python train.py --n_layer=14 --d_model=768 --n_head=4 --n_kv_head=4 --head_dim=128 --d_mlp=4096 --vocab_size=50116 --activation="swiglu" --norm="layernorm" --norm_place="pre" --norm_eps=1e-05 --positions="learned" --qk_norm=false --attn_scale=0.0884 --bias="all" --tie_embeddings=true --parallel_block=false --init="normal" --init_std_qkv=0.0218 --init_std_o=0.00412 --init_std_up=0.0218 --init_std_down=0.00412 --optimizer="soap_variant" --lr=0.00195 --beta1=0.95 --beta2=0.99 --weight_decay=0.15 --lr_head=0.00449 --grad_clip=2.0 --warmup_steps=200 --schedule="wsd" --decay_fraction=0.579 --decay_shape="linear" --final_lr_fraction=0.0 --batch_tokens=[131072, 262144, 393216] --seq_len=1024 --doc_mask=true --train_tokens=778500000 --steps=3180 --dataset="wikipedia_en"
Each number is 128 + 32 x the weight over its row's rms, rounded and kept within 0 to 255. Layers, rows and columns count from 0. The size above them is the row's rms in percent of the matrix's.

# layer 11 MLP gate, 4096x768, rms 0.0684, rows 431-465, columns 384-447
size [101 110  96  98  97  95  96 136 100  95  98  95  96 105  98  96 100  96 102  95  91  93  96  99 101 102  98 103 100 100  96 103  97 100  99]
[[143 104 126 132  94 163 153 158 115  94 119 111  90 156  93  75 151 168  76 147 104 131 123  96 155 104 113 139  61  75 124 123  83 132  74 172 146 102 116 171 130 151  52 144 164 109 165 167 119  78 190 119 136 141 146 109 185 120 127 184 134 148 126 135]
 [ 92 127 112 102 121 100  91 176 179 148 131 184 111 142 105 125 121  65 144 118 103 102 108 108 145 108 158 165 122 178 155 184 128 150 168 113  62  91  94  90 128 176 181 226 120 120 102  69 132 129  92 174  49 156  86 136 157 115 125 132 183 144 117 144]
 [146 119 116 104 136  93 108 137 190  78 118 105 164 121  93 165 153 122 170 112 133  87 126 152 141 120 137 127 189 100 118 173  65 120 116 163 105 100 177 105 136 153 182 155  93 115 104  66 155 119  87 130  99 135 133 152 165 160  92 133 135 134 171  58]
 [140  61 100 133 106 128 130 116  89 170 120 125 116 123 127  96  98  72 113 161 115 117  89 131 152 124 110 179 162 115 106  93 137 133 140  75 103 150 143  88 161  92 110 109  97 110 110 107 158 192  99 133 133  88 180 109  81  79 143 172 117 131 129 137]
 [ 87 141  76 128 123 104 159 124 166 104 118 186 217 134 157 128 123 139 112 113 130 112 140  88 102 157 109 124 160 140  83 133 118 110 113 106 148 123 122 115 105 161 144 102 114 154 160  87  66 193 107  98 126 121 148  83 116 143 138 115 101 142 154 115]
 [107 154 154 132 166  74  90  69  88 110 178 118  97 144 124 101 122 105 110 103 130 118 109 152 112 174 112  44 120 115 150 104 146  93 141  56 127 157 132  84 171 125  96 170 121 187 150 124 138 127  88 119 152 217 181 163 126 154  63 129 141 195 119 153]
 [113 141 130 129  16 121 136  70 146 174 114 103 148 115 205 119 119 130 132 101  97 131 108 111 143  89 140 103 142 145 114  78  86 124 160 146 108  70 144 171  93  93 113 176 137 157 185  98 129  70 136 112 114 129 128 154 146 125 124 108 156 136 130 128]
 [126 138 134 126  99 139 110 138 133 137 148 159 146 171 152 147 107 140 125 140 115  98  94 145 131  74 149 150 127 144 118 112 117 113 112  89 158  90 208  87 115  73 114 112 117 109 119 105 116 146 115 116 132 135  96 150 122 109 114 140 111 154 127 167]
 [138 168 161 134 137 185  76  83 170  66 124 177 111  99 138 127 145  73 102  80 132 148 226 177 128 106 165 115  50  81 101 121 128 111 154 122 150 122 167 125 136  70 151 164 116 176 124 100 151 104 186 131 131 168  88 108 153 130 116 145 120  58  94 147]
 [137 182 109 155 135 148 152 134 116 106 110  78 196 120 119  88 162 170 126 143 100  71 127 123 176 139 116  95 159 101 210  94 138 163 165 169 158 163 151  69 138 173 111  81 146 100 113 133 111  66 133 135 103  95 142 111  84 107 161 130 123 186  47 149]
 [ 84 139 119 120 114 139 129 150 178 117 102 142  89 117 149 155 120  88 140 155  92  91  83 132  99 187 156 148 176 162  95 144 152 148 147 148 102  91  85 117  81 127 110 161 108 107 173 110  95  84 127 148 157 115  65 113  91 165 124 115 118 115  49 102]
 [135 131 117 105 114 154 126 160 120 125 157 174 123 118 159  95 163 184 116  87 151 166 143 117 141 102 135 141 134  47 147  51 197 113 113 134 149  92 130 129 122 138 136 134 144 116 125 120 140 145 146 141 175 162 181 101 138 128 166 125  91 132 123 129]
 [177 126 147 164 143 163 156 120 164 159 100 202 107 163 152 130 102 161 108 103 188 123 193  43 108 174 168 134 154 107 112 126  82 125 171 135 167 135  80 155 150 115 121 148 118 128  82 102 125 188 142 121 134 104 167 144 123 158 176 123 126 161 137 158]
 [126 138  71 145 117 119 129 123 134  90 197 108 141 132 158 131 109  60 104 173 105 138 180 126 104 194 142 138  16 151 160 105 148  90  94 153 144 142 155 144 123 189 150 127  77 171 124 125 188 130 109 139 103  98 127  96 109  57 102 154  64  80 116  90]
 [193 208  32  89 164 108 100 130 154 105 140 148  54 139 102 119  40 135 140 109 139 167 127  77  67 139 172 175 115 138 108 141 122 135 151 147 131 171 107 134 124 130 153 170 140 122 127 178 133 120  99 127 146 151 106 122  92 138 164 191 108 116 145  91]
 [165 156 131 163  75 152 149 126 119 156 150 153 146 145 155 121 128 142 143 124 133  73 134 175 121 136 111 114 110 123 128 122 105  89 111 160  68  97 133  88  99  90 139 150 213 103 112 147 141 128  86 159 135 163 144 167 149  96 158  72 103 166 201  98]
 [126 141 170  82 136 108 189  86 170  78 142 122 139 145 102 112 107  91 140 122 175 108 107 160 155 129 105 117 115 141 145 168 147 170 186  35 100 155 136 106 148 171 149 135  68 126 197 158 205 119 124 169 104 120 106 141 130 102 173 201  52 157 145  56]
 [ 99 114 100 157  82 148 107  87 115 106 117 107 177 141  91 102 134  52 128 173 156 177 159 139 156 162 100  89  82 131 170 168 147 150 126 124 186 160 122 126 158 133 161 101 132  95  96 127 103 146 114 130 101  92 111 150 140 116 103 133 123 107  81  86]
 [145  80 121 119 186 136  80 128 140 112 117 133 113  73 124 118 152 176 132  85 117  61 168 139 115 168  94 172 108 138 101 178 163 134 123 124 122 147  65 136  55 181  97 196 110 145 134 134 124 125 133 176  98 110 143  79 138 118 156 110 156 136 100 104]
 [110  96 148 125 134 133 183  91 113 135 124  92 102  92 135 150 133  96  84 127 100 114  93 171 107  61  80  80 109  88 124 100 142 123 141  89 129 112 140 153  83 103 126 181 142 136 195 171  93 139  79 137 135 152  96 149 132 103 120  94 147 112 120  69]
 [151 158  98 194  46 168 156 144 111 168 157 120 153 226  72 197 123 104 147  86 144 177 160 148 118 150 167 151 109 161 105  85 120 192  80  94  97  70 188 149 122 105 102 159 119 154 148 124  93  85 159 107 106 169  83 155  44  99 123 156 137 108 102 131]
 [116  58 167 181  92 125 114 136  59 125 103 142 127 105 110 126  49 115 150 125 117  89 183  77 117 158 179 115 115 124 146 185 180 117 169  84 216 132 200 182  96  97 142 119 162 130 112  90 146 145 120 135 142 178  80 131 155 112 170 162 199 173 116 140]
 [111 142 166  83  99 147 149 146 129  97 190  70 125 136 106  98 153  79 150 173  90  89 153 121 156 106  75  63 122 107 118 114 124 165 176 129 164 144  96 153 131 139 117 123 115 128 110 117 111 188 126 114 131 185 130 144  76 117 122 171 166 123 132  85]
 [100 119  85 137 139  82 142 122  79 199 153 139 169  82 141 135 103  97 115 147 128  86  87 179 161 152 107 172 154 100 152 154  98 110  98 101 144 170  86  97 141 125 184 162 154 100 136 125 164 165 117 102 149 144  91  84 170 111 126 118 186  96 165 104]
 [ 98 153 127 174 108  84 162 177 106  99 102 134 107 165 107 100 144 147 106 192 117 119 102 179 126  74 155  80 222 153 114  98 151 136  80  74  81 123 142 120 143 129 151 111  86  77  91 149 113  99  84 136 119 102  91 168 107 130 129 173  93 154 150  83]
 [ 95 106 141  96 170 123 192 158 123 136  90  86 116 108 152 138 122  45 110 142 125 147  99 122 177 119 130 118 143 126  64 171 131 102 168 173 146 173 159 141 195 143  77 119 167 186 132  89 176  83 176 144 161 140 145 146 101 102 101 194 150  55 107 157]
 [161  47 140 125  25 120  54  93 121  76 127 128  91 124 172 113  71 212 109 117 145 202 164 119 143 110  98 129 104 117  99 165 158 172  96 194 143 108 101 133 160 132 146 176 160 113  87  87 128  82 109 169  99  98  77  94 109 139 149 155 151 152 123  94]
 [178  88 164 145 139 103 159 213 158 112  98  73 117  89 142 173 179 103 197 183 142 129 123 139 144 111 178 139 156 206  86  78  89 154 140 119 145  97 120 101 176 177 185 166 125 111 136 125 128 109  95  59 149 164 121  57 179 171 106 109 191  95  85  97]
 [179 127 133 109 150 162 178  91 137 167 115 175 118 123 144 157 122 139 114 138 112 125  47 107 101 138 128 175 174 105 127 191 226 154  89 111 137 108  99 160 106 120 150 122 193 180 125 164  93  99  42 119 145 112 101 175 132 178 151 113 121  78  78 116]
 [117 126  72 140 114  94  86 106 141 135 108  88 149 119 128 156 180 149 119 161 135 114 143  88 136 107  89 153 125 157 123 129 162 167 125 160  91 159 115 115 108 170 138 163 195 145 132 153  26 136 171 151  88 104 144  75  56 147  77 114 140 138 100 107]
 [100  80  77 167 130 201 135 175  89 107  70 116  89 194  93 145  99 143  88 107 169 158 143 137 129 155 136 123 137 174 153 115 109 151 199 155 137 188 136 126  99 140 138 124 112 148  65 160 118  90 169 165 139  50 122 109 125 144 155 155 161 148  89 158]
 [ 81 124 122 122  73 155 125 133 201 103 103 136 119 126 107 148 142 191 154 123 116 126 184  93 157  39  76 180 139 134 132 168 200  59 158 156 114  98 154 116 124  76 139 125  75 115 112  65  85 167  73 121 142  92 116 123 126 100 138 126 143 107 118 128]
 [111 129 128  96 151 105 147 133 124 156 177 185 137 135 118 141 122 165 174 167 124 112 127  74 188 127 135 182  91 156 166 167 138  85 124 139 155 107  72 107 185  99 106 185 154 142 153  60  89 111 185 121  67 106 103 104 187 108 159  98 107 145 127 142]
 [165 116 136 101  84 116 150 156  74 143 103  74 109 113 111 103  78  92  98 107 111 116 106  81 145  77 121  89 150 128 147 161 148  51 111 149 104 138 165  99 206 132 178 122 101 166 130 156  94 144 105 133 108 173 118 139 119 102 153  60 160  98 140 103]
 [ 98 148 141 113 122 116 120 170  45 114  97  88 153  81 156 134  48  75 124 166 136 114 184  90 128 132  54 114 203 109 165 169 157  96 143 141  97 119  53 107 167 134 115 114  85 201 116  85 132 106 109 128 126 163 130 128 109 138 112  58 174  99  71 161]]
# layer 11 MLP up, 4096x768, rms 0.0712, rows 431-465, columns 384-447
size [ 98 105  96  99  94  93  93 131 101 102 103  96  98 105  91  96 102 100 102  98  90  95 101  96 102 106  92  99 100  99  97 104 102  99 105]
[[192 154 121  74 188  98 114  48 147 139 164 155 120 114 138 124 116 191 144 120  91 113 215 164 142 146 141 104 148 117 102 135  96 157 126 126 180 144 133 129 125 146 172 134  87 141 112 137  76 136 191  83 132 139 118  64  68 123 148 140 105 133  89 129]
 [117 139 201 118  99 172 142 153 142  75 132 109 131 165  95 134 125 111 146 169 156 170 159 199 147 156 125 162 137  96 119 112 172  76  78 134 145 110 131 133 132  65 162 104 172 139 161 147 106 111 150 104 177 134 118 138 131 148 135 109 132 139 160 131]
 [ 93 108 121 171 125 158 103 123 155 101 173 223 125 199 142 135 159 171 110 159  94 112 111 154 144 122 174  48  51 138 172 163 118  83 115 115 100 105  83 126 129 102 125 110 180 138  97 101 120 105 144  98 125 115 105  82 130 175 173 135  97 117 164 122]
 [119 195 117 186 175 156 135 114 112  53 151 111  95 129 174  25 140 144 137  91 116 170 113 140  93 143 117 144 105 136 147  70 127 124 173 156  54 134 159 152 119  65 158 179  95 142 152  92  82 122  99  88 139 179  99 141  89 147 123 170 157 117  87 165]
 [142 143 154  74 124 147 157  79 120 139 122 178 121 152 143 158 111 119 102 148 136 156 114 167 139 145  99 163 138  67 140 162 127  93 122 144 176 100 111 143 171 123 216 144 116 155 134 121 103 105 144 148  67  92 132  91  90 134 142 148 136 132 158 158]
 [101 191 124 149  90  99  94 158 136  83 134  99 101 150 164 111 217 109 109 170 158 149 147  72 146 123 156 155  96 144 143 148 165 171 133 133 141 140 110 130 120 129  96 126 103 101  99 127 120 163 109  80 188  94 189 159 123 118 190 147 154 153 140 165]
 [100 109 109  82  97 166 132  79 142 173 118 180  97  52 120 112 147 185 138  51  90 177  98 136 102 131 128 130 129 138  53 143 124 140 135 136 114  93 132 116 127  73 194 156  77 148 162  57 123 103 125 145 153 163 171 120 166 120 116  80 103  77 122 145]
 [115 155 134 149 148 111 204 102  82 132 174 159 162 108  45 134 115 109 146 109 144 152 159 122 129 111 128 135 163 116 108 137  98 138 131 146 165 194 107 115 184 129 190 126 122 154 111 116 181 125 115 166 131 173 119 148 112 192 111 139 141 125 139 105]
 [109 136 111 107 107  91 127  92 109 170 149 213 129  86 199 144 180 126 170 164 141 106 154 131 144 107 160 121 167 125 173 164 152 192 179 103  85  98 136 156 177 115 124 119 150 178 131 124 136 112 119 135 119 159 152 141 150  61 186 142  68  70 157 145]
 [186 128  87 125  88 112 144  99 113 123 141 142 171  93 136  66  88  98 120 135  84 125 129 142 129 127 137  79 109  90 143 145 166 152 139 150 183 130 166 162 138 137  87 168  68 129 102 100  59 156  75 163 100 136 200 154  88 162 113 133  93 128  78 165]
 [123 146  76 100 114 139 121 120 170 130 150 111  99  68 161 112 179 156 102  86 133 107 146 132  75  89 192 112  42 142 157 151 161 164  93 122 125  81 148  72 158 146  94  88  74  52 153 147  84 109 166 162 124 158 108  93  89 217 157 160  83 114 109 150]
 [110 155  76 188 107 154 131  97 140 157  91 169  75  93  99 124 160 116  88 155  98 100 111 155  81  86 170  63 209 173  96 157  71 135 107 123 105 122 133  99 165 117 104  91 137 107 155 170 111 125 120  90 119 105 113 115 191 146 148 122  79 104  52 143]
 [162 186 179  83 167 146 151 113  91  79  63 140 103 139 125 154 206 189 141 152  92 135  91 125 140 104 169 161 156 138 154 154 144 177  99 161 131 120 100  87 146 114 114 146 197  73 125 113  96 151 128 155 104 182 183 141 134 108 133 106 129 109 154 107]
 [104 116 125 156 120 134  72 118 118 132 116 121 131 175  97 137 115 118 115 135 106 207 129 123 115 101 118 146 158 126  74 140 130 162 150  82 161 191 125  86 119  72  99  97 127 117  90 120 122 151 119 125 142 136 128 159 174 175  39 133 152 140 160 171]
 [120  77 157 161 224 112 141  83 128 137 127 128 147 106 142 114 149 115 146 175 120  89 119 155 141 182  99 161 204 105 101  86  74 111 210 102 143 111 106  92 140 124 142  58 135 117  62 113 115 195 151 184 137  97 176 100 101 110 112 114 124 108 117  96]
 [146 128 164 122  88 128 130 162 136 164 147 181  85 159 139 123  87 112 137 125 100 130 175  89 163  91 111 121 147 105 137 127 117 127 147 161 123  98 130 135  95 123 177 114 146 159 110 161  98  77 159 127 137 137 116 150 139  86 119 147 113 125  84 183]
 [123 116 132 122 119 181 132 135 129  62  99 164  90  98 148 144 130 114 180 128 127 138 139 156 111  76 156 159 119 131 139 120 219 141 144 131 137 150 147  64 100  81 173 152  97 135  91 120 132 150 155 133 110  67 128 173 131 122 144 113  98 100 169 133]
 [116 117  76 152 116 162 127 172 113 183 132 149 157 129 119 116 179 143  85  86 169 106 145 144 164  90  96 178 104 121 188  83 145 133 134  81 173 156 119 166  77 124 157 134 123 129 141 125 165 166  91 210 133 213 122 126  98 152 129 124 200  88 114 118]
 [ 79 170 108 128 124 144 117  82 120 134 158 156  81 101 151 166  94  52  63 137 121 130 140 135  97 112  71 168  75 127 117 138  93 122 128 158 130  48 132 155 186 130 131 114 131 111 116 143  98  89 154 110 152 125 152 169 158 101 123 133 122  46 101 155]
 [112 140 123 120 164 125 104 127 135 133  88 162  71 110  75 164 126 108  67 115  86 157 134 100 160 191 167 157 189 162 135 179 101 131  92  96 131 138 114 108 161  85 157 148  90 134 138 118 153 114 131 122  83 147 168 140 153 148 139 121 174 104 103 149]
 [ 92 125 128 158 123 193 136 154 139  88 164 133 124 138 180  87 150  87 163 104 109 180 143 162 133 180 110 151 126 106 109  91 152 138 134  82 146 143 198 153 156 152 142 101 103 138  61  88 162  65 110 129  94  84 155 158  78 142 127 193 116 141 110 103]
 [139  67 165 112 153 129  96 193 139  97 124 140 150 156 165 122 149 118 101 161 125 113 124 114 111 106 114 112  99 147 100 139 162  46 128  87 137 159 207 132 131 121 110 120  86 129 113 191 139  84 103 122  93 183 162 180 165 221 179 168  76 124  93 133]
 [ 95 123 149 113  99 149 153 136 143 115 104  72 136 134 134  84  98 117 121 136 161 131 179 126 140 133 105 116 145 132 116  96 137 111 108 124 127 156 106 103 117  56 118  71  86 119  45 126 124 127 155 124  69 152 172 163 127 130 162 135 160 113  92 159]
 [165  74 189 125 112 108  63 174  69 159 110 153 190 150 130 170 140 168 123 101  90 115 117 148 156 100 117 171 183 134 107 155  94 130  94  41 115 163 110  97 107  63 166  95 119 140 127  87 192 135 154 138 100  99 116 141 150 156 117 174 179 119 147 127]
 [156 145 129 107 108 166 157  92 187  96  95 184 110  80 127 133 134 138 134  96 104 126 142 175 189 106 126 202 174 103  82 145 125 132 157 134 187 119 180 145 123  88 152  89 180  99 172 126 191 130 111  89 155 132 142 119 124 125 138 162  82 153 187 162]
 [104 133 193 180 174 116 161 187 170 203 133 115 113 141 107 109 124  65 116 157 143 133  78 144 113  84  79  98 153  94 114 122 149 131 125 148 158 160 126 132 166 168  75 104 149 159  75 136 151 120 161 111 146  84 132 100 160 151 127 154 163 118 135 123]
 [160  58  60 164 183 105 164  94 130 182 156 104  94 136 129  88 147 150 144 136 204 135 171 103 114 166 165 137 118 101 131  87 150 147 206 180 130 106 115 123  90 137  90  82 115 162  95  98 187 109 168  91 129 142 163 155 154 156 110 144 126 181 169 187]
 [188 149 149 122 101  90  87 133 110 119 126 128  83 100 110 136 106 127 163 172 137  77 147  75 113  98 115  90 101 104 144 140 108 162 162 161 132 122 159 150  79 134 130 103  95 165 138 186 162 165  85 137 115 124  69 143 117 122 140 104 115 152 137 196]
 [146 187 104 120 165  77 115 116  89 139 113  82 138 138 135  79  85 100 128 109  97  98 122 149 140 154  75 169 157  66 100 122 110 149 128 126 121 150  82 132 183 142 113  97 153 122 132  78 126 143 182  97  98 117 109  83 111 129 152 112 143 132 115 120]
 [ 92 112 109 125 108 155 150 175 100 146  97 147 118 161 102 130 158  92  85 114 112  90  98 119 100 137 108  86 159 148 138  87 145 129 100 173  97 126 135 146 160 143 152 122  41 103 118  72 153 139 168 161 118 150 167 120 101 131 147 171 148 123 107  91]
 [137 151 100 125 130 168  90 105 113 122 155 134 134  85 106 115  77 111 106 113 148 160 125  96 164 101 138 128 142 146 140  68 121 110  84  90 132 149 159 114  81 156  91 109 151 104 158 154  91  59 214  71  80 163 135 117  75 122  15 132 153 109  53 144]
 [161 153 147 146  67 136 135 110 175 152 134 138  87 145 116 100 130 145 137 110  98  79 134 123 157  55 157 206  93 145 111 165 165 113 182 177 142 107 135 172 135 137 126 124 113 131 134  81  91 188 125 129 143 119 158  93 109 109 141 193 148 175 110 110]
 [102 167 115 106 155 144 142 117 149 131 208 197  85 164 130 141 155  88 124  80  91 167 152  99  67 159 120 156 122 165 142 103 113 120  91 152 152 130 102 145 167 112 110 120 119  90 120 108 129  74 112 123 136  89 108 104 164 149 193 135 119 154 125 162]
 [ 98 112 137 131 161 114 131 118 180 113 105 168  78 149 151 173 175 145 160 118 118 111 121 120 152 163  96 171 151 128 162 134 162 128 112 151 134 127 166 125 175 102 119 177 124  78 173 132  67 115 119 160 197 171 115 105 113  89 149  93 122 139 144 145]
 [160  58  75 135 136 144  96 115 197 201  67 106 113 129 152 174 149 159 125 139  94 137 110 113 117 169 209 134  85 100  70 161 124 119  97 125 128 164 115 156 132 128 132 142 141 146 119 137 184  41 183 173 158  44  99 180 142 112 110 160 118  89 170  92]]
# layer 11 MLP down (transposed), 4096x768, rms 0.0686, rows 431-465, columns 384-447
size [ 98  88  99  98  98  95  93  99 100 103 101  99 100 103  99  95 103 100  98 100  92  96 105  97 102 107  88 104  99  98  99 107 101  99 103]
[[129 159  93 155 182 112 103 104 149  91  92 116  92 158 151 155 150  90 210 116  95 155 154 189 110 133 199 139 107  79 117 195 148 135 107 104 117 140 121 174 104 147 130 119 173 190  85 165  98  40 123 147 114  78 142 121 133 130 132  98 127  86  97 112]
 [180 119 107 113 166 122 121 135 125  90 136  87  69 149  90  99 118 170 154 151 117 110 132  73 144 115  83 160 115 111  98 129  83 103 188  99 117 181 151 137 112 157 169 156 124  99 127 102 118 114 179 167  81  76  77 124 176 134 103 155 157 120 150 131]
 [163 103 140  98 136 176 137 128 141 153  94  95 119 153  92 112 135 113 149 105 133 131 147 114 190  77 135 106 160 103 120 124 113 153 149 143  97 145 144  95 169 137 125 143  92 221 139 124 123 113 156  86 108 134 155  96 119 137 107 105 167 130 114 104]
 [180 208 116  92 138 115  89 164 180 166 160 139 105 101  96 129 109 109 117 165 166 150  58 156 125  94 150 144 133  98 131 114 176 153 121 145 133 125 183 164 108  98 176 108 151  77  87 151 128 108 118 155 131 116  94 158 100  84 161  95  78 109 134 129]
 [ 86 173 140 106 153 123 152 198 132 148 169 121 182  98 129 146  80 161 142 127 179 126 152 151 105 120 166 161 108  93  92 107 113  95  96 145 193 121 142 146 158 181 114 137 112 111 146 130  93 122 127 171 133  92 140 167  89  83 136 128  84  62 153 124]
 [204 144  84  90 164 104 133  62 199 121 120 139 164 139  75 138 132 159 148  85 147 164  76  94  93 153 128 121 134  97 159  88 150 117 152 129 130 132 107 143 143 127 123 117 111 117 114  97  72 105 110 160 164 180 151 113  90 135 133  70 105  98 141 139]
 [142 118 179 188 150 162 104  81 129 136  97 102  97 126 154 155 148  83 142 159 129 139 155 100 135  68 155 153 126 132 141 113 166 101  96 100 176 124 173 112  83 162 141 134 122 139 156 182 124 118 106 142 148 149 141 139 134 128 148  85 101 143  96  80]
 [143 159 126 110 147 101 168 130  38 110  59  66 101 116 188  59 128  74 130  98 157 111 112 119 153 121 173 131  95 162 128 124 155 122  31 121  99 107 146 117 101 129  88 128 162 167 177 175 165 102 114  79  98 125 150  54 126 108  96 147 130  98 132 138]
 [122 118 118  99 105 148 127 132 192 146 173 120 162 109 120 141 115 130 125 130 101 205 138 149 179  94  97 152 120 117  93 125  78 135 105 195 134 181 151 171 191  89 140 127 169 123 145  69 160 106 118 162 153 124 111 176 102 114 136  73 136 129 106 146]
 [103 143 126  54 117 118 101  91 108 114 119 156 135 130 106 137  74 125 167 172 150 118  97  93  72 166 139 138 147 106 132 192  87 137 106 162 164 159 106 108 135 125  90  39 145 142 163  93 141  91 160 100  80 105 108  97 157 123 185 126 163 136 129 119]
 [162 106 101 126 153 140 157 196 129 131 177 124 108 151 120 133 135 139  76  98 109 184  94 124 164 126  63 165 109 163  98 134 120 117 133 115  99 143 151 108  70 163 172 115 153  85 126 139  55 162  84  67 178 103  93 151 158 175 167  96  84  66  89 166]
 [175 154 139 157 171 143  94 121  72 130 146  51 187 115 109 103 156 151 101 206  83 129 126 158  76 130  98 116 119  97 127 197  91 130  58 207  67  76 129 138 103  51 137 125 115 112 121  75 132 107 128 111 161 100 121 131 176 126  90 142  62 123 173 161]
 [ 94 103 142 117 104 175 133 112  62 158 167 126 146 127 111  86 174  95 123 165 196 144 134  97 180 117 149 157  83  95 114 143  79 110 126 160  86 115 150 142 111 158 143 121 103 134  83 153 120  87  72 105 149 100 111 138 124 164  99 155 134  93 118 136]
 [119  93 147 112 167 159 159 178 159  70 107  63 187 110 125 170 153 111 124 134 111 114 123 107 179  86  90  66 146  94 121 146 160 138 125  90 163 139 173  96  92 161  63 128 170 134 155 136  71 138 144 112  91 200  68 158 113 105 117 110 176  88 159  88]
 [119 126 113 102 127 155 157 122  91 129 155 170 129 200 113 155 101 153 120 125 101  84 148 124 146 153 194 118 155 145 160 134 107  69 130  88 137  60  97 144 183 122 152  97 216  94 147 174 159  85  55 126 162  83  89 158 160 112 107  97  68 232 144 164]
 [163 128 171 137 153 104 129 164 124 135 160 136 109  99 139 106 153 110 141  82  51 141 171 132  98 101 105 149  51  64  72 119 142 110  93 173 144 142 112 140 115  82 133 147 109 113 158 116 143  63 113 138 121  95 160 173  75 136 138 128 169 101  87 108]
 [132  97 169 138 125 185 117 105  30 118 171 172 106 116 125 110 136  93 139 153 130 145 143 185 140  95  83  79 116 135 192  56 131 103  89 100  79 169 123 122 136 124  99 108 159 125 164 100  98 149  80 175 152 105  40 136 137  94 133 139  94  99 117 114]
 [137 138 155 110 122 148 167 122 108 120 194 145 110 124  78 114  96 197  81 146 121 193  90 113  78 151  65 101 157 123  86 171 107 155 147 142 198 142 148 126 126 112 164 177 157 141  77 115  78 112 148 144 132 150 152  99 151 112 163 105 109 154  87 109]
 [111  40 157 114 136 161 158  49 100 150  56 130 131 128 125 160 113 131 106 130 160 117  45  79  75  78 163 116 196 151 103 162 104 114  93  91 129 166 134  80  92 175 147 142 102 134 174 166 166 103 197 133 156 118  68 114 130 175 160  74 165 143 106 126]
 [154 160 155  97 165  45  22 131 108 119 143 136 116 159 137 155 106 150 123 115 101 143 114 149 144 143 142 125 133  99 134 155 114 166  40  93 107 149 108 119 137 100 137 106 102 134  99  89 113  83 144 138 161 132 100 129  87 129 129 100 165 110  65  91]
 [ 54 127 140 165  94 144 144  49  83 177  99  74 150 125  98 172 160 154 128 111 161  64 128 203 171 153 132 138 160 141 148 130  75 144 180 181 168 136  83  96 178 130 116 114 105 121 157 123 112  60 115 109 136 154 112 163  56 133  92 160 154 128 148  67]
 [120 121 182 116 115 156 145 166 148 108 153  77 155 142 146 125 162 157 147 127 178  54 158 123 128  74 102 107  92 126  76 127 115 144 217  79 136 152 118 101 152 136 140  85 144 141 110 121  90 124 109 165 132 103 188 147 154 140  95 118 180  24 201  67]
 [151 136  96 109  77  78 137 137 123 127 143 121 114 141 109 136 157 162 108 114 111 144 192  81 134  34 129 179  82  99 118 162 146 133 128 140 127 135 169  81 110  50 160 142  96 178 143 105 166 136  68 119  59 102 137 129 138  89 141 100 124 154  71 130]
 [122 119 123 113 157 182  97 164 135 178 171 123 106 129 105 185 121 148 117 112 124 133 119  97 142 133 115 130  80 160 118 125 152 137 146 153 106 172  95 106 129 100 153  85 164 171 168 144 152 178  93 143 115 105 107 128  96  21  58  92  90 140 132 113]
 [ 82 106 126  96 124 120 150 109 136  47 127  63 156 112 176 118  93  91 148  88 142 146 112 109 121 192 127 164 111 119 178 133  95 140 234 110 135 155 152  97  76 137 143 152 146  93 174  96 142 172 116 142 153 128 156 158 146 127 108  49 100 145 156 146]
 [173 168  89 114  85 115  54 119  74 125 140 123 119 124 145 102 145 148  95 103 152 105 158 139 137 191 178 159 138 119 155 119  76 157 117  83 131 106  65 127 100 119 187 121 153 107 119 148 113 142 124 144 161  98 123 130 104 167 120  52 144 133  94 171]
 [ 86 130 182 147 110 142 212 146 140 105 106 135  71 110 127 174 137 111  99 144 108 158 154 125 133 132 116  96 109 146 127 105  79 126 102 216 111 124  83 119 215 174 133 130 138 128 123  34 151 120 153 114  88  66 130 142 174  96  88 115 136  95 144 117]
 [138 171 111 117 131  84 105 142 151 129 139 130 104 141 137 134 119 200 149 138 148 110 126 139 174 134 126 192  91 192 159  83 153 127 136 104  95 178  64 146 129 108 153 176 187 111 120 168 121 151  61 159  89 162  89 167 121 178  79 148 159 136 153 162]
 [140  69 140 130  89 119 142 127  91  84 166  95 127 114 126 131 231 145 143 160 186 116 124 155 149 187 184 161 147 128 148 112 138  95 156 101 120 189 104  96 125 170  97 104  93  92 127  92  94 129  74 129 220 168 112 131 122 147 130 175  96 166  88 144]
 [173 163  49 120 170 106  80 138 104 143 162 143 133 108  92 130  91 120 103 170 158 131 130 108  65 131  98 156 158 120 150 153  93 131  97 150 172 163 180 152 105 121 162 126 104 156 127 163 159 150 136 144 100 139 176 125 143 148 119  96 145 133 110 126]
 [152 161 150 146  99  80  99 160  85 102 148 106  60  95 166 123  89  73 162 120  74 172 154 143 102 188  83 154 121 122 157 162 188 170 119 143 125 138  95 166 183 123 140 113  85 128 154 167 130 118 120  94  94 143 160 175  87 192 148 114  71  30  97 146]
 [124 112  88 169 105 102 180 141 109 105 142 150 172  89 147 125 133 142  97 148 131 149 144 104 100 128  97 179 119  48 116 136 142 127 149 103 120  84  82 143 149 141 166 133 154 116  95 136 103  78  70 154 122 227  73 143 115 118 104 144 200 117 140 196]
 [124  99 164 114 102 113 153  73 180 143 133 129 148 198 122 133 145 183 111 160 127 150 172 157 143  76 138  59 136 161 146 167  91 142 136 131 132 114  76 131 124 160 131 124 148 116 150 158 144 177 118 124  86 130 103  93 134 129 170 120 107  96 179 134]
 [155 102 220 110 130 126  96 120 132 132 195 147 101 106 189 141 131 168  81 142 135 123 143 102 181 141 152 108 172 158 171  81  82 118  59  56  83 107 162 148 127 142 117 107 132 129 107 134 146 167  99 156 171 158 119 164 129 159 123  80 118 114 160 165]
 [ 67 164 135 122 113 101 101 170 103 181 143  93 128  72 143  96 166 171 160 105 112 142 153  93 136 126 112  89 136 132 181  92 123 156 139 163 111 137 143 139  60 141 148 112 151 126 134 131 152 180  60 137 165 124 128 142 156 134 183 130 102  82 127 152]]